Part of a small language model's weights.
Size: 10 layers, width 224, 7 heads of 32 (1 for keys and values), MLP 896 squared ReLU, vocabulary 1024, 5.62M parameters.
Architecture: no biases in attention or MLP, untied embeddings.
Training: a variant of Adam for these matrices, 145M tokens.
Each number is 500 + 40 x the weight over its row's rms, rounded and kept within 0 to 999. Layers, rows and columns count from 0. Numbers have three digits each. The size before them is the row's rms in percent of the matrix's.

# layer 3 attention query, 224x224, rms 0.049, rows 0-14,32-46,64-77,96-109,128-141,160-173,192-205, columns 0-55
055:482394434507519452528478490474557532452559498530456471443508481529539446501514527460574481470450484544480557501501457485521482542497501523496450475530546417522469474526
077:555480477506502441510567451462458606513444538447499518567528421544485457488582507485461444455530457512494566499517507494531430486500515525456539548517506478516534539502
104:460474518448513567458427443573492411470531487536454477522560562495536494453496531518480522487533541542554509531516490459535478556467497530534477464531484468469534524555
093:442476557536506472485434586472540467544528431533426463517534530554533430476491492518560492457505497481565488493448442419472531481527560550441496491491531512433456542489
083:507465491471612563534536468451412451473478476450474521506527472460497464472512529487412538474479496525488483545488514501513455544579497599484501533459483480461433548505
092:477474436472530483532437473472533529563562538569540524497491514464514578502502498575431497538510512461468521523537562591507492536504472457492438490524531500479511450495
091:531514493486520414473451480482467537498527442524546441536503473436500486510476549493498469505525512419513423499521499538480557522456473498410496518502520512506497452525
102:520502462577517464571460472505443554427448460538588506494465462453447513474525474498517537517602493447467541496505508436452545494592531505521508550500541555559418511524
055:556502424546551578540525442504543418529429462464447501514477538559514546511507494485459500550496514555512412596505427425435488509499426512520572525502512478477551548547
084:582537527519455560469461479593460491448437544516519566531514505486429472496440513468491550510503570481493547548535483543466461581516478491461469473460434546574500462535
104:504457457574558405589459561439566525537569520405531441444507454474494502496444470474445462487507497487514480515454467452382542498480553529495512516498557508442480477462
120:485550540465498473528461518476501493484535454487502491520422530498573471514500601515567481458497488474500498523427459495544462487468534498459508457564498501459488515481
109:494557454538481483476546492450552450519496504515468524545514576508497444515527503507531544504507493489511459530485507530560436454478477522449528455501485479446499529471
093:558530486503464526576517481527519491411525541501546568506466486411465542433525447445422606506465521456510475526539469509481534514503466547531513527480496534523485472528
097:526456505452439452530431437486487583517521558546567485516473481482521563459506556487543476551480524483494542465549523485545485464458434469538473552555592493573537448486
108:419481478453483527526576507535492426578449527490459413535464508569542459535459530455550489557430439456500475478544487470495498527566472548506457456489528514517474537480
101:561488547475450515540468423500513525475535461529589518497536498466499505498533463555466467473549516506511530520503470539507508457470563465386505549451451467487546504448
130:477442491461486508494470469504504505506470529487502428503501454479477518446497515564494499517467612444438510470554571521468531517501487533517535529485518571516561409544
082:539525581487506550513518503497437511515558475558561544583507518446504489494496476469498518515540492473507503495470456549500464466487545565442520457559537471487499482437
093:449479522477495542490475466467522449504566555496519491430510474506498559484437490456426478481449493497498472464483505502508528480463501483462561583530547487494522480557
099:556591504512512461488513597509476452497422465461478499507441521496542467539497515468556513479504442560568477576483528396479529531490482488515471462579482496442459529533
087:498548444441513453508420538456569491485439461516466468511465475566480489535520511551484491507490476510535464576458545560521488516426439550516520494577474526455514509427
109:552476407524490470538443496442513559535467556495536501467536457576472522497480436487418532572485545479467542469545566518407550486547512548542552550519555518522530502497
105:525512543472509475482518427477569523553456480500543511534502480464441498437540480561546491540553506550522512523529508521462510478498553572456518547478410495479488448524
100:528537564520498550474548491513511572441542481492493511471542487449493512560528463459471514479530511501526530579500493599495578459460493443454472607516462467501477526550
090:448522578493509483502494503510537526512477474502484558466468474496516535493587434545523560466562430512486548497457430530478481471492540470471564580550483475452441470441
164:548573533511480515548517486528488520426543464549510582496455588493546472494487519486554450439500508561550498540407441451572474502529483485401461451561489458433527522531
091:558502512516430421503498448574506501497501497510512489514541478458446492449442479578424540504462546514500530485531510528483497486452474510416533490491461469565510456458
099:545467512544491388533543491467521454546472532427475471580484485473486514493502494497393564508514456481521466539479490489435474550527457480532512567573507528477477510504
091:483462429509455533454497499489456577447526476555560511485530547461490487542499490496463514576429483518442505453559558474520489506521464526519476447478507446468556500423
109:417541518545519514588507494473533506441528469525530525467495524519517496601480484446461467434497418532508523504417504479473513454518497484514521521494533480472484519448
108:450579580521457524553496522562495540508503452512529537463488532468613491515445492414481476499499436528514481507455466475542476450573500512441567485542452480452520559442
107:471498507402463464518463549479484525514530492467517499511605455509504505468506496621528507482503586496504500468493539448452546563484523521533518463471538528493505475477
078:527572593573544545572500502509484462492457502531472449543510538463544477500478486483517462474476444439476457517491504435554456499509555530460481470536564572428512545453
092:491530508504478528564446453475516463485527539437517501459452489416600541499494494512487503506465500520519556501395556435461465506528556542518510501537562489491575505449
091:428515474563507437396522488500609503466368509529535474436517475507531457505524549536540488546459451493436501461474501523522516521486468518551434479452565493454442462384
095:474500513487549438484468533465479549430512493442442525502541470487500489477426516465468515495521506414447437519421493522456519480470542511521572494496466491449519481453
090:555500592485490533480443496511421533537574500442440540507479535474469517523456449494444490486515540465567545495501519539468492416418537513576567505483512485527520562555
117:483520567512518515583510452574572503481488428492505503465478436515557486520487466479518506533529450494512527455516468489554497473540497454497550509567433469464514556502
091:512505459512441450580518423534541440468481517490412516488527516434462497442512479458526522494504501521527453508491521566596511479476529527475535477501498502555464562524
085:522548499468459556498529452515526491556509456524564482444475535456543525537498476508487492498476484610515555500471495533498470485525570507463614563508556490489530523534
170:529561554535495535534484512569515552452541463485500552494467555478571422506514521460563427450508473514477469516446430448576466472556529523449509455572438468459446508473
090:490526483508484519528535522494534453492505450502480503505577516506526451457586471560554516501529523474543481539526450531503463486515486547495439427499475522494474542444
091:517521480540478480510506402487521529529452500495531530512494578433437562468552482521580579506459529527573568509442529523491470453500479481528488506490554481528477450504
061:461574482541485568538463514494475400547482518544558502461472508482496468530456501483494511476523568553460449538473576575466499541537573505496511536531496505511476539416
077:535541419484515486472422484447479517560508461481531531560469460488538466478518482531538470509499498459504477564489491523484485383512526498479529463506592511491581480509
085:538480541489517500509521444509522417558562474536549584470439484510430488554531551472539581495573506467489496522489523538515538558584410527485383502468464473473461504417
073:508536508551531512519528497530489453526555520516475531604516549519548530540549480510548486538444544456502480458487480488459439502475477517556551416457597518522505534489
110:531494401533449463504553442499461472480476506504536525529473556415511572465474553525460489431448499476523546478530523493525543518532488525427417564458547461495564479512
100:457480511468536502500552608475532434532433547538484522492515510519477433502523478571498446521507487555470519488480483488468460540571477486528467532470469518503460508488
105:454457557538549562450490494482501506461438508512445494517501442494451462503493510481503596559454508491496426511521497504486506428483510531518519485533450529417524561560
104:513477552519461462537462445514583476521491484583514522497443488519435564531574439477531561482453496509548529550494465518477459455446492537556517483546551502533438485484
065:521497488577468527485561488473522534450471561537534441550471470583507524431537384479492454451497457473500513446455477574496518440496543489509485479501450513472524511479
071:508428553551529516432514489496446569507533527532481441493539450471449470447515485511539520520542521528481471552494478591537527425544480491478498529400405440521512503437
108:550494431497517514431571517493454460541534464473490580571512491527551502589558486486524464449512438510544503503462507448509484472490534450572467448429526510468467515542
100:464518526479453472515493559457537533497508443424505462498545496464502445419502537541513466529517485524489464524482447410478471458467515586483495451552466517533495529510
089:515480458421415494452501483457498498499549451573486435576487438560536511489551535509497515452556534475525453455488511511520540523457432512517420517524497540428507489556
098:506516456545467501580544494513500456517441545548502555437454505540471470472523540473490511482490448474516525566483484472514550476524470478514449541505492448492463474440
117:514444468455499482575528532513458508530470540521357482529456500518499543525474533502407508534443523432500522453479559513424511545493486536577517536482506492513560442534
106:480528559578500548479457468563480487475535425472503521501519557444537508568488530448538476437519492550515577489477485477553481435504482475453474458580466518445491484451
120:474440383441447462506538487486535507514517593462520454534530480498494544451500503523505423497443556470477472524498538459456488556508531527536466503429513549574541478531
073:442573514583563451466463462538543491449486405529488501482542512514486548536488444471575475533497475500498523501465491382574589452467480576473508481551518551472498492457
098:504482497484452480526450541500485596509468467454533550550482513530534467519480490444507478496493455490493495532523488467502489446501483505500497475479500480430520522496
104:505473456578549493559538559468516437481494541508472459380499505497483554453489515566424591495522459459446474478575535601497538486552506441501497565469593521503483512500
095:533571471550459523456414470534583460467517511499458525505476559430439466457484526543433478495472486503549510547446486531473507467579496532518438544458499507467473622483
093:487464522522491543482519432565513493481487534547539555475495497471519503546517514464537510467477443497562513520484468495536507535568434533506461468473399446500522541489
134:542521552539525529579440491545487509422504469514512508503470528484483493538481553466516547513523513526553572515579496517449458436495481491486487469550466450552496465570
099:503566533572524511460444477509482534484477441458537540437524494519479519523585486437499527469573434535505480532508481504576524385537466540456545462532460525475450535448
096:480487498611547520519501503456447504499502412445505560549505496483475515557529475485568519418534448559472509468431496452605541506484558467495455528510450523410465519461
182:533572572550528546499456486537516517490464431506527558477490542464547445522525518469542500498528506516508531529514421539553445423507457497462471434580443449466488499484
085:515497534629430555517432486475480444504476417563523456411531534461527439518508482472469468457533544469531544521520467492543522485492524450553551471494553512498494514567
105:492502494515459488479552454541520499461485524533584530418503492472530457548524467503437492484524456491531548528514528500528522482467442526504492590543459452508493525449
081:528505474522489470554561530495510524438524448459533498598501563471500455472525529536477528531476393542502512505531423477498482459518565469507458508517527464573489489536
105:494514522468409520518514501486403486460500477534481523439475520502579491602424504390520497474481470552489508517476526486506508479566487494507546559562517515484463450489
105:510502474488554513452504523503529464513466545449468432520516447479457567477491490600472525510548499465520499449535537483483471480489530497519427520456448494508529438521
089:488506478453532521512534587454493516540547489494466507502505530471525514596452538463531466469514456585496447456451518521547511533563519539479574490430548517448431441398
093:514488566437545456527428438490454499507521452512435536523443442514501503464446470487527530439479495510524585481561480523458450474477519580473549467502469491528553494505
094:517523525530485631511466513541500468478543475566498523487471511504567424536540491437538554518479553478525496546500490500498430483564487489522473479529437492500473516516
095:458479536514500469433455539523526537443513510423472532541508514441483501503460445407488525505511527542453494548440465479481526476462537490567502503471434544428531522578
100:537494491545479488513532477604469553519550502474469556570447490482488526545534475498432467469505451527505553515548507475534442479461539493486593386513470555482477522558
079:489477528511420515518586488467467520496557521542516610487532512498500475499502588493498471524490507517451535485456499539528478492573491492550513520527531545598451480512
097:489521568504451554448495435532446455440456560552508515495484433514491498462494477460509526504536570492519522550536516588582490500504407457511521479577466480541525554509
109:462500477532500490506505620499427468474502481505505507422511505488535492574498459382522443454487431546490487486474526453468532521563510526492534507561514517431425477462
164:487560493602499537511501541547487503494561465569456543504463573504561436525482557422549508471476506490504499539415448459538461453508513494476522458584500475407440549469
096:497549527521526528472509480461443477539449456471514500485600484524450414526497541505507503477550454430433457518530499461565488495511583461452502546440478477462481572466
100:480447487489468494546550457571490476497525556545455548599446530450545487485556461494448523527496523478496537508543502537547443475466473478579461506496482534558489528548
144:490458482485487489528583509436527471532504538513490412611524464567479522522505474478489514597507438483517486468433531473486547519531564525503404510453545557505460476492
128:527521535477514563514457455524443545513540469486526535421494549417567459543486546443504515502529536569490530486498418556514460477533441474413523505577448484482500523556
117:475429439464524497450486529462506426532475510531491438610500436500472531544496477465459484482512476456505521495488536478478570562495571475505473483498541534475462456513
076:497488542467531480561477462473521515539497530451484502417529480440510509474533604471497489486484514508462427510487480529428504527605439542438539471511464509440550515522
103:487475502497523539451519494505384524526515505493517525494483516438540524468497540479478505399564534481516512499550540480471442565504567483485530492480534509513568562572
090:530472442505479522539594538600527478499443550547479518601450498518489427555500452511491525498431439501535502501449458512498446524518474490506483464489503495482438485598
111:495487535517511554477525522506513414466457501531418518509493489434594486567499462482471547503460452508511435534430498487580470495552502482478477427489440497460472525437
097:503454497600440524527469482517434445481454501518515534498409452546542527513534472485400485468520427485512530513591494472584499534545545503488520465522513455489444527405
111:566490499462493490523447350485474536583477534456550477479491520377505491491487504494483506578552535584497499465512453587427501482477521538477469518477475487478543513534
127:508526544514491558531495484560499491460469482505529533434492519499519431461500527461459507434477539553503526506557463546525459478492450459435524509547459505468524510554
121:541533524537514547521504515492430488540559477499491539456501499488513500534468478442503497463539458536537472560471431518458496524527519514435493562545533472410450533490
199:541569536503520559509466498538488527476505432498493559449452563466549443501512544481569510476502528524520523505505442534572422437479482485466517443548457445521470554509
094:555449455452528466481475435546534512517492508482506459540532538502441479492588484483446524481516493524447487492529551567448459561370445551511441500528492508473513506410
103:473533472551506509523462516529469389496432459540517552508502491480570503466519477475514533439541470449492513535500477476594498421476546593546505484540456508487423542462
# layer 3 attention key, 32x224, rms 0.0531, rows 0-13, columns 0-55
106:450491515514520519439533504495429434507552483538512511441592461522461524447452449484489496479478470483410422460461586458553579568571547498414472561482523517496491485446
103:556495470490460448517475470499549523471466514488460482526421580470452483457556573562531489537519568518556588610509464507498430457475428491489529442470505482537475498569
080:528507555544511546489492526540459460461546458539494531497503437479548577539418518440478496461440480525484526459455460462507585490556528427409521519535503484495509507509
220:523542487488432502543508460504534494467517492460470537500413551475493424540573560535522485475522520511556513588512448556511405455488473489474519445503514485476480539510
090:502460530484484450488465527586459491445550493544460455484494518546523576378431575440535515506502550485543561493422491488456516443498466420494429500597545466516557438532
088:425437503560429496487505508388418519572519527482530494486520524515450543402583510523489525514446428498469541448480495508484427533503548501509459519487446531457514478455
096:531460491513443517535510452497489496492436568505441489459540551537494545554520503472462464541471551512488444509495540483462535503516479402452525491449473552469425618564
094:509511518484491554529452511509544498521496506537501530518473554444556532506482554455486475464463515526479502517450489513430449482469547467487512515489510488507480456518
100:447452506513551481495539552486500488553501517512465471535548437551501499532531474461468504532456436510441397421489557440496528550580504488441479560499551542511510531459
083:572521481495431441565503486466488576477528453438480493463451600508526489440514532532522514439546570499547594549505451542497433491450439494468513447490514473515485530505
119:543513507464433517530497457443516574509524548486546456518440572438508531494515570522536510471507580519580582559543470555492444461507486464486508488449482498514506483527
060:427461466556489457444530524463506475531458488462566479549432453583483435465599502499557511507447446455428506489547477508450413574482503581479494475585554517532515484453
091:408460454519528462487511486537512522554490553488520447438428428499489561566496482541555460482499477578545479505529493500540610521581482539471540525505532514485511525452
100:566523551483495572508499521543457528492478491509447538484498555512519519457529530493428410557503516552458504479473531462469570525544510505420488479504521466546503568485